Part of a small language model's weights.
Training: a variant of SOAP for these matrices, 4590 steps.
Each number is 500 + 25 x the weight over its row's rms, rounded and kept within 0 to 999. Layers, rows and columns count from 0. Numbers have three digits each. The size before them is the row's rms in percent of the matrix's.

# up: layer 4 MLP up, 640x160, rms 0.0663, rows 558-600, columns 0-159
# down: layer 4 MLP down (transposed), 640x160, rms 0.0664, rows 558-599, columns 0-159
up558 101:492525438569477519455517506478510467480473507490496472489475501468533477537497541553492526496484486492496479483511527552533485495457447521494497476492509490536492464500488483524502483486502531522522459489548493498514488524449532500466513504482457487493494488490488451495508511522521498451531477481518547568495485472539485496494498486500516463514511519510487517533520535500472499515467484523469515487495530534481506522477487472500470504526496507491514517546460529454511522500529501
down558 106:496512479477479449500474458543484480525545494485496536481461482515503543486503497508458489478526476518499494517489493447510495493484507475509498480505458482467519540468505449489438520490474499537515478530513510501490490474502470492472498522525518502477501475487520488502529511494471488530449536462495519463523508412513473491493529474500538539549522551564513519531475488486517495520511532534502486531529492504500504512507526513474493478474506478498506493532522472517470511477469472
up559 098:464532496456518502554480526548541467485476517504446511510499463502483512503514505500511489484489460527505553520475496532487518481482508528507496508516528496496477502518522503490514479498483516466518479526521508461529508487507472512530522477473483478534492514453503470498456510502476542524514523545493496479516541489554506521498530508503542444469468538477519518506513509482481458524506511453482502471467533503483488506437558531510478456500515491534476478498536513465482473524494508
down559 093:523466491514491528538483481538562494487461538507535498549517497465486529489509471494504568459455499496535506486506501459476526497501437503531523493495508523505499516507524504484511466481509509494493484557494537487529493533488515524479423496504472513501531503482488526474505490487505476520472509499512473469532489510558528516533554471505534515464541517506494505498494520494502503451503500452494498467494508491498531494510490503506491567529504524489480523487527485498504532482513453
up560 125:519541467525489489464509509553513510542540452529481481436502502522540494518489513507551470494484488515495495483498504480528500489460501501559475495524524495505466486498513525478487509487492517487537563494475548510477503499542492453490509535485530488457542490469485478491498457530518491515480475527531480521541483517526537546467448528502478543520489470482492475527522500473488528495520427474490499530522526471494494525506516498492524502499519491490478511484510506496528508524524502
down560 124:532505512474528548525526543487481506468534481487507436512536502484522469553522487511532515514505508488492496505477506532497502440502507507546475487506440532537492527488492499498511498518522556482509511515481504477544486498515531486526459484504483501510496530458478472480502518484508507523476515547540497482488541481476545490490485509476495500484495486527521526490532477513548496514532454480460544488465496479490522528482514489483498541541495468516516550478470497459471515543488522
up561 094:499479495503520500502488517535543508490505527492505490525480545513465519506461502522503523505512537494505502486473508472521500473496515505498491511503474507535511463507480529507500501533514537494508508459470501479486543452550552502516431476532495533481462482469497505501490516485568513515513545530532539471505531521553505470468517478497488492540476516495499483491527472497492412535453513496479510541500460506513505497515499474519458469457508505491486512487518494518553483458495497
down561 091:507495498505521518550487504510530542487491483469518480460539540492533470511435454557467521493519462505513464502539475513515535505485555478553534481519469459508483467468488477521489487502520486496479503492503496501497486486509491506510460486491499480486476496527502512493502495488466484499519498506453489477483506548470549509520499490526496517466481488496465446488497506540470548486504493489551524544541536516489509482455491522455533501491541489535486502478469542498500485471493500
up562 104:472502509509558468521500549499514514524542483517501548518503533507483491521466521498502496474523484443580453497465566487475483504472474512488501501470516541498516535495509503484492509461485503531524487450510542462473491472532510526511512511484467501537479535510524527502503515515529482497503499494506520489516499512512527460499514521506496498481519518483476478483523521527484485491481490417484447495469477531478504490514474488512495501490474542500526503436495448527509499516518503
down562 101:538504503487461500501522495486512505516474504492499483518502484488479515492526528488513486510477476509508575485481524515536479486531524511516515494455548477457526499474495468545535480515484488481469512515521505485470546492519483510543487537532519474536505511500529508462502490526489474475532476478480517482499447522472455504486477553481534496466453501504452499553485480539526493493486497518461504515496500510515515504552485491454530501540574525475480473490477507519529484491537487
up563 090:509539537525463514523505498449505530509506478527523538492471484508502518467501435462522480519512459504477449491478443471525501515574532485508498488498498510503536487523488481525478478515480483499487525506513509502519467481482525510484486482546535450497515515535526443512495463540494487551497484454510496480474449498480511493474521458513495489498520575503503499482494525488541477482492494507495522509535476485556500486508527515488518511505519508482507540517491483475497529523481480
down563 085:499501538523481469466537513558513512522513515482501499504486458470503488540502510501528459537487552525519478499508516533533526480513541553498539481528472504465541484500534486475509522485513505496506499515485538500476534511521499494493484482455483522490484520471488522474493521488523491484522471493509495548509495533535502489543523483541487489513532463470564514541503480502498550491552519477532482507478500501475527511544461501506457502467458537523505487506513550484493474486531471
up564 093:471493449532547489527512491562535517436467441511550473504473500534480555486496503481472529523472507487496511478501506503512481522516483487455542506481531526526509482487476498522544485507478461545495496493512517527489492520501473487528482479509479484504509514518522494516503484525521478516514445464479481479525510485542482475517516548489502486538487495490529467479508475485532512530520463533477458447497492474509492522516470510512532469481549511522517502513501519505475525467538493
down564 101:496489521489493458480504506519490489506567486485491516495512482513511489546529453470520489482507454540483514482513524553502494515497498518538483471499508496473521433490526525499478550529495507496521490539447450512469515468457486496456500481479473516497511467493486507483537483482481434490495469509509512497505489472490500514558467517470474525515496516468473460484494449518507460518475487468551482491471521516519508536474458500525509534511467518531504523513496499479492477525481536
up565 087:503492547531518494524473495494489457530502496504499537539510493509476516540467515470494423497519491470478489495477480512484492509490464489504464495509504518508485482514551480487495535508503488498495488508484487491466512544494547523506502483452504504488508555447548466546483536527432522533519499509469520487512458474491488500499459530514428518501474451535515507476523473455484505513512551527494482535499510544483508525517525498490527517487469469506485482482501470503513517511511488
down565 085:471499470520487496505536547504508537486496499509479521508498547475470497458520527525516509543475488485506467517535520495501511512526529463469467491478549520553521570485498500530485470513531548478500499544482495519505464490494523512530528505511490506499535542534509527508555490483508534492535512469527446492508531545501517487476534491536538488495498522486482485521467531515492494513511494499500469509510409500522510473491464505533467492497514498506501553509482497486498527471487498
up566 108:487511500500483495482533481508480503524507515474473445531511545501491475510468490468491513460522452434502475511474566520479510519485469514458503518546506514488457507520496500511520538528455525517532526464489485511494501517495499478501511492520503546487524501507528470496508498517530523487512488482506484493515521519510467489441520530455543481503516475535484525514505528482499471492473515555504479491524534495526523444557447514475485476519529488509511457476521470504550511490478504
down566 109:538487461475472534462473541501501481520534508475526524497482504480522541471528485512520513466468495479476489492516486474491525452466527433532472440495521488481487499481511519513513507525488508475468516504532507539516516495533494532516488501512474493510484490500494468475495499449475545485466448466480528516518534507541483521483472520439495517519540547485481481500498488476508489519488498532487462494498486481444518555523503493555483456470503531500490499522495488482520504527511484
up567 092:545532482515521536494483468490552494514485456453518506491473502524535499509510494504520549524507509463519445507462494516515448512474484469520497500507485511487491493495467547487526463506488525486527550484502503519509540525517527454441494523526467482479522522512518461481490474516491459502517499500462465507456505521519510479489522550495524543498509502495508457552484493512520447529477473504542476475530480486515494458470473505486494500503497475501522528443493521515515482477482505
down567 090:492527510472490453495474480492448536470497490516504530531545506479465514494514493487484541540507523486477526500517485499479496497491536481501527583508525510499477486489495496518541458521524530505482466535538498460505486488465512535476497512495492489475494509493524487563465550486498489483451504506493533543481487520457534535536485489481487522527450525505505476509498501515481504489457547498456507514466502499540495493533488525489492472513492494529469460508460481488554496475506527
up568 111:521513524506534481513514514512471507509492493454489501501537435537473475493550499461529489482530460512510544484470504458529493539497462485503477511512521528509473528504489502512487573488507473538486517532536505511507488505501495509501505490496471513493525536471527515482516530558423447503524511499468514478508530550489473525527463534496494495467499510478510477463523462493512496504485473487452510514495532463492457517525530503471509480497497518521488501466495526488535503497540473
down568 103:486494556560492540506508514466472496509446493512505508489496498525497475460479485533462493543485537491495519506505504501540503495481532507435507478518477483497545529488536481521474528462519483511437512502482525536481501537554526499524474487504486528494454481485521474489535501528494521561483540452507475513477502483525534473511526476485526469486506476487504501511473468521492506493518512498500523532534452467505482486507481523520521493499525487521481443495511478480497509514445481
up569 090:506537509517561506492503530465519562514474434498504486516490499471513488464442457532477476500515501503507558482538521484499471490507521465492513497477522505542510497504455532496522496509493520538505502502499493487492484474503510506450467513501520504478511449469490476447527529506498478497486477458490538491521556506526504473521465483515489512540522560490550476483443523449474495474497516505498469528505479487501482518506483496508520518522496482487515502469524491520492496510494444
down569 093:493460498488485497477495515519485464483502547484519499539549502527491475494521487522509489519483515488504473490456485502522512462507504525505508491491500510542443455492508497518470520486520512442470499523509498520513486502490528468543479452465514487490494538523499575496538519522497485517471483570512466491494563519474495515449503503509479552499488479526483530493513512511515498511577477488526499478480462480473537484488549502492490491507520492486468540530487525501488527505536519
up570 093:497502477480498477487488491543493508478487460548506486488486499492458517496498520500518526492487470499500505515535513502513559560466484497475460440532477486497491512456489524524499514474504517476535511506500532476490523522546511538556472495507483526501441468549504479482504457526549489484524483550481536483501510505511494493489439564506529512509507513540497503493508472505510499556487533475485511485497523499469538464532472523511498461486549497493529496518514504472482490504509471
down570 097:510495488532535502487505525520487472525469491525496467500451553567499520523506476454502484506489518470477497491447452481477491542504502508497497482506508476481463509497524495520480498499518487558532486495508520551528496525487504463485547518519506550533516513480498491492550471508501502508472528465509549489508480498487512528520489466506491512498531487492529502470536542495501503487465557511475539511518499481470483480508450528532488504456545543515504528465510510479494482476554518
up571 107:475524499523476495458531493442473497473506513507502522531498499479516503440532493524460529513485481519503518462458521495531477541500526498492455525513514543506519475466509510576545470478492537454482495510450506472513477504512507526515495482451425506504525507503510504504521524491490473507457496522496530505491478518518523520486494449481537493478505520528530501519536511502520503474521498535454494495505473490495505483472519512469541523462497486458486540478503511472474530467491499
down571 109:480524521488507491535499501478496517497477522522504498488536496506510512473483529517491498509515486505526501471541541510508493505504465501438503483497524540469524473486475559478537514481460472508498469489540485445551518517520501550504482545494498509515469513491493512474503518501443523507499509536496516478473519509493499538481489489470507475469463516471502468469502492540451489478506506533488521498506519551544484499495485459432542500499507431473470464503519491486506444534507508
up572 096:488520498518466532493546514510529507471501505508502512449507493497477538467496482539514495484491497529471498506432495502501462467451494527507483494503569470527505514470468508504480525481481478514501510500491492490498483467514463503500498510487526519503471519533499495472511517540486524510502528497428504500540434514471493541494513542537483482523474501464483473488478537494502478547518467527505452478538510471464535470494488550483536456501524493503453504464487482523519523506481508
down572 092:500510529498478485476499529484504500494473544481520474508504491482510487492506530489470467521500502447513475497511531474540537489509485468485494537528486498492480529498475514503465507474559493553477523458488502512508481528481483483568515481485495506482502516487497486517461520473554448509513537482525497470489522483446523519503499533530514538488494476529532514531503496528508453496495522509558492528523527530490500536479475510456535519486467479507498430503504545462510486543470492
up573 115:509519528485556499509502526508564480514486476488476471503490462468495523544508469508461486456515510510507481495456475535503542534516505495456542530506489462508555495459493511505454459525525502456504502535483520506513499526525486515512535465479454488521485444509529474480522518537510519533514491525485493519474527474527509459478464537442483505521531488484537482531520507506487503521513501490503524509495448461506497523489482494495517516507477491511512472450502463535502512500478489
down573 124:475518462525478476492518464512499543591525489511470512502501512525460555475459486525555513476473488437502501515496516449484532489520468490494489500509487466508505477470496487485458498543514531460509520491507483487521478531487494514484532465472476481501475444487528500492528503485541514510473486477503478518467497533517475476497522571503484502495481490515486498495480498487536515496550545489495497502549476445491486527523481515480525507520463507496509484474484509517508477523513520
up574 111:506515485542467506463489494511461505531501520505494468464507493499497571450496491501500551488486513508537485524491512534493489529474504494518536529483444490482484487463448464494511513498517496504538541514486521517547504528525468505466508527502522516484497475493474502526521514532546474541514470510477493477516460470539473496513531492520516505479486483517493454489525509508512522495487482518515481482476458474494493523462471556441534514482484539492513522453489457503534482518461533
down574 096:515496505511535509541493500499487511457466508538486531532514486509467510500474504495427463530485503472495491507514491518521488509548467516512482519491476532488482495465502459470503472468547514510487472484552494537478469515519482472523462505479521487503523527498463479504527539512504506525484507522503488486478532514514460495523518506564545507509467495511521520498541513499498523491490483480472514550495465527539476488475540491484484517479501458517491486573485547460457479505548501
up575 104:485520489507508528494497512506494470531542481519464475507527487529491481487476420506486487528511478512495488457513494467518468499508448476493526476551490483514502463501496469502473522526502509483542515513511504500457518543524486508510497488481489477502466511479511524520479501499490492476560487480483531500543478506503500532502495510491486531503511484499519523549539515464507555510492531538511464522534474506472448489525436540470511514483478427484497509502476523521550545510534496
down575 103:519463510481457489545487533485508459489489486526500455524500481480479472472531552469497457491465474492548523555514523546501481466503506490464532552509489498508500504553525532505505498491489502498522515515469487499471515505465464518500487502523481482485511508529495519484455494478524512506492476494490482489443489461498483528500498505575515561494506484511505521492548495557490547517519465467529475467507495501490498538455485487506498477521479523513486512514524521488477464526526483
up576 104:507509477524508508465529505469529503504501516516510489457500513473462538526499500517481478526456506479515527494483448476525519454501530492529472550509519481508486476498554498494468482488516488483495554573517524520527516468544470520510528450463510471493523489502490500519499487503440483560483460521553501486487494502467482544498500485485438490493544480504495474519504497508475473504489485512471496486492513477482512531474498521481492524496528459520492469522459546466494489491512525
down576 099:507495447477530496507544478543464508469436494514511516485505492505498490485484536460521473504514523499515486479530511505434552509479510470493501491466490484505502495503494561480555498501516476489500479466538476478515530508514499506526480515500504516504489508507491484474522515491490481451556498509444516522511505514516489518518424519506508523475456505474490522503548522494468481494495495499469502494428527517506488480500502494493477463490483536447513521502524457444526492497509465
up577 096:486503510478466563507471451486469500534499453526427481499501520501494513484500469522533523516489473511475473496510545476496516478479521507529478469508498457484541496519515539523521524526501515529543507497534471450437473511523512463520512530493491496505475500496472473488515501511527491504533487530467515486543528511495522497514489470511519504510512463477538490458523524494540512459479514534544511538542476555504477491479530514488489511504472537526493470518476498465480522497507521
down577 102:492516536487529479506516495509498514467517548507516513497509477520507515479508538493439484475452508530520494480549452475544512506518480503488512519515494485525488493543516516526458525521484510481487491541488487529497500478494532497500492467530490488518508520450509492510426479481507514496495505486536461460502514488510512484464526539509488486507542552529429455528474442505519541499483498488508513493497525504526534517511479537504509500502514493521464540462490548504456475479486540
up578 093:508493496506491496484509497478533481554526471498521529502518501467531537548459519523496506501553518531509426476488513504513479516489511470489493463483506515517508501494530528525490482541498488474513467528505489463504496470478507532543456537540489557541497492497530518495523484518474525530473539531459511512509494506506502511541447492511509468513502545490507500502513481513517510544499530573519482486506494459480482485577501515507497467498505534496472519472537477497477512474496479
down578 091:507486490485535525492482517472525533501492496508446439516466485466476477503507492455491518475516515492462446467479559517445498461494463530489501501531511485522516482514509494493572513505446504526516485471526515511456496557509544498507475526491524508479494477526470478488481523490534559545500515517487488546475535506531514472500537528523526493497508475515488526512495520510462515527485497466483484533514479488490506511493503477471496477516489512504472500493519514484486481440509463
up579 100:501501461442529564484451489482493489495474488511518483485464466520476494517503536485489533458485484521499499555468482543488463509476546507521447479518491492474508515460542535489502491500548504477506529505523497495511502476502487510519459480534497525513505534573491449503565501531519506488483495494517500485477487469513501503522515459454504484493516493547510501512550499483527534483500516524509523518481485512495532526516478487535511518511501470462443524503519489506508530529516493
down579 104:529484534523521505492475456488504553521528530531520523479530471479475508510519513484506483471444501536465470533457517490527486503491505481476530486542462544496539474526497472523496487466512499493488511498499482485489498495526479474533480519504493488511511476546542516512461506487493500492466507467500482530493492494511515522502537549480474485502449464540460529522521489484472510458416506457507527555484508522506506501513547511492513468489517527518484507509487535473493505493547531
up580 093:523500475515521437481529535498501500505478526503504500517458504458531503495492478497508483508508520498467492447488473469483511503479467525498482515520499523455544478523500476477469481520509493493464553514476538461527515477531505473530518499517485479512497500493515485482495486490468513504546508544479472482487521500517493463480442487450498508469444569462474515514458495493498505486527493498453489519520496496499501490539494510549491520517481543494517528490457501486432523541532533
down580 099:461519511466523504449539506496517545558492527535497513523536487504441546490450503507477488514495493494434499496519533506468467521512512517535505497498513526494541491515483486502489478515483537544509518561515540498515543506498492508530519496474514509506482502511452483469481514474481551497530521507475505495503537469503478511522511476560552478512510529480504505487505511486499518521526478518520488499493525477514508528496501479464512464513560504456449497483463518482476489538511493
up581 095:506507508534524523514477457512517469452480465522501494492504496495500522521455525538523495480499509501508477516533491514475538460443518471538505507472495473495515505506500490527537486500487525472537509426483524464492519503473486474474507521467483505479530531516529487467485555528492472502471516505487524515477514479514466521506496531451453524469522467472506484519580497531476514489456549490444521496494519495519502455498475503519490467461483525492507474504514529513504477486508514
down581 103:508501491475474513514535549523482496475495509506500533518476470440462528498496492499442511493537449520483532459482496514522497526461486493514514515481503498538522492462522502485529523501513528475461491500494493509496501429494476490505483446557506487518490473499505519490496526499480478513506517503559468493483496518488499518512463480500463540497510501468528513495478461537461504480518496511514517520491490493470468519500544495539503487496477515526559450539571539480490524471481476
up582 109:506522439539481536490491527508466451502474471501520490496497523513517519473473507510509507487511517524482516538519513511500464496474505523569519486491457517501500494486461471515486495484522457508481502469495461509503500469473507486497517480471475506494475465541474493499530485486543495501518496446520466451532538462495522502469485499544485490536494514527508509484503493541511540532481479559555481482463514502492533479512453543530560500494469489531490483479497499482515495537481535
down582 110:439489450538500542494518508498498492494513452529487506489504556510500469521473501529524506530516473466485471475543469534515455474490484496497453468526503506490485509498485495495495539508541475553551483495494487502546498476492510495488477493521523530508476530508510492507499458526507504495481510507461493480489514498531529504450480493508541516508499505492508524481514477509452506439510510466477511497517508510462549469508558509520532467512538435484469480541464502481528494499527493
up583 083:475526508530480489470511480512486472500520492521486519473458518501492550524499508507460475511500495487482485472508539497497529506488520522476455496473441479496515503494510499496500489510484492523512488546520503491525502450528522564489509515504537490499516512462513490504522471477497511479516492550521514496532487517526515481494517467522511476578497513477506511559491448470493480488522482525477486537531520492489564537514512475476534471525534517474445509471537546483501454493531457
down583 085:526535497486579454535502521525473492454513521492508475482498502470465493474491492537502468519488494520504465528503482516505472524491514485505522540498536523521476497511518541484501524519504532498484509484491424507542506513475519473476473467510451467510509508521483478514481528473525501515454496533483512491507565514498511449510463501523488496482496503510495482481501532488476521489472541485456498468477503518548530491538456554535466509497450477483476497524481506458506484502494498
up584 098:492499499513555466460510546532480505448518506501517484498480521518453514448484517524530517525527520448524466510485483569476479502469553512508508451515507478502524547506466569544519521467475489462482483499513518483497496478500491501500492467482487525480488501496514511463494522511507473503523457510496486485463506545531496489490512488463510499504474467530514501525463540502454485523555536497459517462512491508517520520501510512473501524490540476499486517529488490472509503505461510
down584 096:486545516507467491476513447484457474532492506491532518444479495463505499514514513468521465495494548509484550495487517531490506486501514529507500452474496536508474528557557492512486511490495527515490452509505452509467501477493488505513476503497538482519521523455511448496499478485508450501509516532545464493523486478529515496509469506503512483510446457474525549466472520532468458488516502529484535501524484537544492497491506503492518550475482501491485529506499508509468468511483523
up585 094:482478464508505500459494533518506546467499527532559494517527498481540452518464522529525513500527499535465491537498475500524523485527466495450498518496479518528502484481523556536510506496482503460514508534501526456485526509516531480478431489523440511503489467498515469534473496482507491479530517487480530512527570543493535504469491498438468482496474538503503480497524473472494495478485483470501488529521504510504488521524515488494468508453504497496504499471505485493484495465506462
down585 095:488506495481509530489465538517494458507508526488502512545513493496483491515473459502506495514497499479503510473496517523527506471503456482542505470499518560565464493544541508506491480455494486520521469486508505491496533530511521509530484489512530505512516505488429479533521525476523534475504530572483523479473519533483519497527488486539501474500491466521500521513517486525460566483509537516501467504523540518513495490481487505444492455503496481539504506536521566510527510499518488
up586 091:491503500455517504485510510530489516472440485508526510505486544503495484524521533472466489449519502490467515568503513541503475482502507545437459546478523512489483519517463527527461499503482506542500488460528492459549544504521494481489514517527478512521487513510473482467506491471530572485495502463503513490487479515503491481522513510510522497503488472506508474545540477501467497522530501507483499515465506457528509534508539508500460482487464480483506470514510539525445480475496518
down586 095:497477537521541507492488546499478454491511513545545477532454536493467494497522477485471486488519521522484464489504550489510556464487464475524505497496518503507505506530506565474484472507486476520510478522446477499456484487524511497479499532504520543517506477537521471503507498462503500510463512532480486527519507504514469520499515508521537512534498475485464484476476527573472529473469470482516537484458523485488501517504461472521498496521504482498524519546559478479492509518486512
up587 098:525509488490541513496470501549521525474542499491539513523497479537469529473485483520500506499473459494502483494534511470516501533482464526511503499533530498495525532463460522509476485528416475513513537525547541481515498486541502484486523528535514479525488507510467491514519492492475518492534502437504500507519504516510482523493515525495491513505519505475485486494502491466466516482533460529494488462538463471473482506464520485508514568517479512562483522461531486463491511525508460
down587 105:514523489506536517507524556521514477476524517520490482573527503491515485471501530541522474516476497489516523515529495510496533489511470521523479489532469523510503539467486448498517508511452475472470498530551497542494492480513507446527448469462510507516512516494561531516490513504475518524475498515516464513555490479521494454533538538467473518497478509493509491473509504549495520464498476457467499478498491456480492490492528492475535515471508529514482491491491491531461467502477514
up588 106:501506450522496537481536501471501494489528469510471482511509545450451489494533514533522507507484523508479534521480507472492531454482524484511509506491465497453467503478513517525468524526469556526528500499485512469507512520526543559509472526536495482465502516492519502501482518473496495478497515507483526515490481488526518469489480484525463516529509517520541433488500453511529444498519469484471497433499500508531501523517502500492471511472463450512500493488463560505500503482527500
down588 106:452513460574432533474484509525496523506513507467520476487464521504509498496516549485543506494488494523481510487484506509514497531488469512476474483494501538502446458474457547463539533484503491526473471527473484501503485514476477488485494500445487503521473482491473517477516492489508507487502519527526466521507452506499438487468534503482526490499470496525482498485519464553508461496506512505494475506481528489491506520476515558474526467485464529530489506483541504468522502472504537
up589 098:529507515545495516496526530430498499487491495546492503471476488496490523474492525520519541502524509491492513516506491515517487494458512518480482441435494489526507524481472496479517509535510465453470492473490477481498499540513504496496474540537506528537496490500478476485524550473518486485549485518462478472507468505497491467515503559505490539532496513513515434453511497500447442508469461537491494473510503487516483498495445528539519501519487503479477506508476473502499520459479496
down589 101:482506528472507547523475515509484474508460510529535508512546532503487489470500479521508472506483493483490518448522521470553458472536463526478516471492501482492470559491515484486536505454535493516508463500488506467495521508513469507470487493524498521462482510486486499546479546488526502490528464508492497542483522509501505498496547475493546431480462486461448514509473479508485505521486486465467473495462522483491525496486476515492514506498465512483509481511489500436447521486538474
up590 102:473499533522484466507538503509489501474553493520523508471441487472557522496541483483460472514497497438521513515494473436539499494485497503508501486515463472503481518503512477514470526481482486497484515497489520529495472512510485495524503469514538466459496481531485517531496554530458512542491456503535522463490478457507481508511489469492462508511486537506500506492520453451538460477495445506469499511479497450536480529468495550509504488509497511492515518479523488474488521519519494
down590 091:487498479483510524499516474454509531533487508478468496492508457490454495498454506484525496541509496505496500502498504524458493496514511498530491501493532506457492545494543492508512475514512501497501489502528493438507494521519516521464500520459497490491514534503485463517518470460501495475588500539472446525456515531529491458515492481453548509485520478489531496492467534522465512463486525486501486499539457533508512514503496453517479491487464445466459506512478521492479459462495515
up591 101:514459443504505514481520489498502536491501483539525486497480499474497512466469474494498493486515526506550522537515486508499541512475485524537491479467557508478514533498480494508482490482536493496521556514509530450507533474483472484463472540500495452492509517502467474484511509472494459495487501426508491471492511468498512518501475529497521512542505478501548551509505543517518509436543467493497519491501501496488512447486515473506453528493520501501526506514494516460507572530502507
down591 101:435500530500496527475449495497459508515539516484523551508490460500490462445482548487517504520531500476490499550470490501506493504461524508463506505495533517512473479517501481494466438532493490500494482514511518509487525549482533467502516557504534511453513502552497534516480484528457496539455506470488537454497475526547514508500523513498489486493528518489473514529476477529499503516526517522546462467514486498486478483501507504487511486512538494493498524484498553489482502471519469
up592 103:491488485521550501499478467510522484484497504498485522535525574539506511489485486526490514519463518541523480480465501491507507501495461506555433532508453480484455467539513501476469533497488503497531497482461510492518546442528446514491467482531486515546513534505496470500526476500513495492486488517539496520481486536510514505508523528500481498446502483518487512513465514458519483479478524511508497489520541479513511453483511450506476471477500487522502459531486498461527504525529472
down592 094:514514533494496501505477494512510504504499490492536549522516495513509480490519491510466503453456506485519495476518504476528500498522517490453563501540527489519481504492503509496478484535539521518463482500498492487555499530494503466535531485466510533529523490484500513504560477511547469488469520521467551483477473490472524530459460510517449510519487543462434517508457490525509487535517556498529540514509509512507479493508465502488529529575490496548494499508490503488508498481481507
up593 106:497537469535505482509466508522505534464516510511481516492494536483466546547495527527481538446500511518493495509508524508452490495531489510453486512502530508547482523492480561504460509528511479509539514482473501493498478476488525497507470550526500523499517531476543461505499450498498508465516499487539498526533509518509454526487495540508478456509499525499502500516521493525542525458518512542522480479504467454499499534483484527512517515515520437477496517457528504515504444512492532
down593 099:526489478534495539440490524503483539498492480506486511517508505495526495485523496517528518485504485522551463526500469479493471486524546457494499509506491480482494483498512505495458504486504478515470533509443432470459482490571471475524495544500511526491459529491547489513487514498494490469479506482507527513539491495485483511507546518532542518463499473488452541504499471495514447528520505505481488555530505514494500474524485509483490529511487498509505535496499513498499493483563572
up594 109:503484499493488544526508478511492467535514474540485546500467564504511530524479523514480505484506519473513529489496476528505454489468523530522482525488487475491537532499499474485478488477506504487489485488455511484502489463539460488539479496527511506515521494519504493496514497503466488573478519494509500525507512465457481490496521479499470529513499534561554514523485444516504492531492492480477493540484497497470546488478501495520542484517521485433534470485467466550534502525477459
down594 108:514485522545484467510501512493452473513493527494498522490457510490474512566484505476525482493505489507542529471512553509477479552490499502558484512528490523499533560493485497465469510474522479486530491525469452503482522517516469505499465511483491524509479526552501496491492511515502498490490471479504517496483527444481485477473523527490493483514509468520506511493503564507495531463496493532529494587460490495497516484508504494492493508472542501501493518419468494510463485506527482
up595 103:537455493521509447489496475479540505461510511478539462466531454505514487495496515515499492445480512444487491496530500465526540511501537467527474493532544518513513472512474468494505498517526471511521491491505496512508533516501472482489480521557508536507509532510490543442521509538480490519518481515521499530540523500493509496515514547449458527516529486525494497476523530519489477485522499468453472509509481528488531516506517498498483496430468450548520482483495481502483483499498488
down595 099:525523508487523471514557522490544472496446485514516532499499484492499500531473498512480480479516502546505485409481528514461501490505469496513500494493516490500509529510491509483506496499520499504486497528482498501453516474474512494522472488538521546502514532534491532525479509520503465477483510473472455476464510519565516512491540474487523504572473523517449501503497532505479516462461496471529519528452505530507508505507485549506517521511502507511541491445470473496498502490455534
up596 118:541511532495527470470504501493498482505551503468516519535472468496460501466482512500447483509469528536524475500482498514471490530478497491511506516482505478504543498566513563496491498523470499460497487506476488481511488499493540506489501466511477457487458494495490494482541500481515521481499525493538524520495494502472526498490494510526508540485543487549523501517478477467469442518486533513491482570495441497485529490467527500521548493463518457503484485522479495447509546520519494
down596 114:480522484497502446474457490502527459510511468536490497537522509485533536530470539502482504503500512454497498496501559502518507511519463480534496466481535507481486516526473509524502516518461556468496506487472492494501512498535501468503523488476481433480515482472531525529507466507512511498479481483481570515511505547513522526513478518531419529486508505504502505509486486505486514535479502508535459532510537481464493470498502500490498497522507482493432515515456513519453522509484467
up597 115:528491495506472518498473543513485521508520551514510491532523512470501512457494501501501528474491508486527484546488518487467498480478517519461508486441498480518491500511576497493502499477550537534467474536503501453525487506480475495538550438465499521491432485494475545496524509521516502491500470463474528520526509467480489498482484497515494501501480484527465517460537534484513512491520520490507483484482520484494529526508512461480475446520508482449489506516495505548524555524517504
down597 109:480492507507494489481485519514477501466510516467528477479483497468559530474526503544509501484539472498522496521463446487486546496530487472447499517473506498558505498490486487544520518535505474505475496529534500494547445487460502480501506460536471467505511525495509486487532516493483497547505521480546521507494512551503562504536484503463515510494477534484533502512474521485491495539474463512435504505479480487509491513536506492506514558501455502514520509514515480504508490468550484
up598 104:499472498429503478516473531488535476496508483496472546513487491483509531481459504503506502498432507472489475514495524515505486485506494480448486502477517503512489500481486494510465465464554530526478506451497491539545513473513515467557501474482515483478527489481500479526498527479532502510533530482493492490506470540508474536482484526493489505522516518515458545509527469464497473548511479517495513484461549506500515503551458539513514458438487522512532495483507459484512507515510534
down598 099:496536514500475524475500441489514513468478539501491492504464498468493477514479525470502493424480477479531490501493506504534501506502444510466480504515497493536494472533506504502419512507493502493488489517461518500502503514477507429554527547491496506492480536519512501481438518470502508502438494516513478476501465476492479514494515486491534535500491503509536483509544462485493500451488504484493486477492453500467476460485448519495506521529478508528506516484534495454516474470488523
up599 098:536503480511509498485413494495503486515516454507505509497481492502508509518476502494531520490504502508501500497472501523481515480503487526506454429486500486505509486452494511506488497486506518484525524512478522507526507507503486505531477494529544530505549506533547494507459511515515550502515533470537442482482493517526494526480463513484521499524452482486487525531525548497474527537491510489536494529503521515460477511513530484549459474540552530549514560508529518488492480528459522
down599 090:492535486509490494521476506508476505463500490482504469502480497471537511482464481502512495500544497455489498543509511537444516507515499457487494525478494487549448509500516459471522462546524509466514503489491478526503520522529509483528511490457503507495548477499462525513542471511512485513515557513486496490515514465518500533488575503472482471441472491525525519488487497524502490463518516517542535501497528528510484503524516474482468507516501505465499451506485473413510475498496475
up600 106:517554513509544547480521485532498548507501480512544500487483475510538473474475484542488497504462501520508537517549483525473520522513511479507520447481447472496496445527511491498498461504499524529524495478472520533553510474511464477524498502479476491534500517503444461485488496503479499530491506484456480481541517512472473500512497508484494499518497481472499458537486537494501572469538523523474449499505520520492487469501547482486486478501541509467490536514516496500499525516501475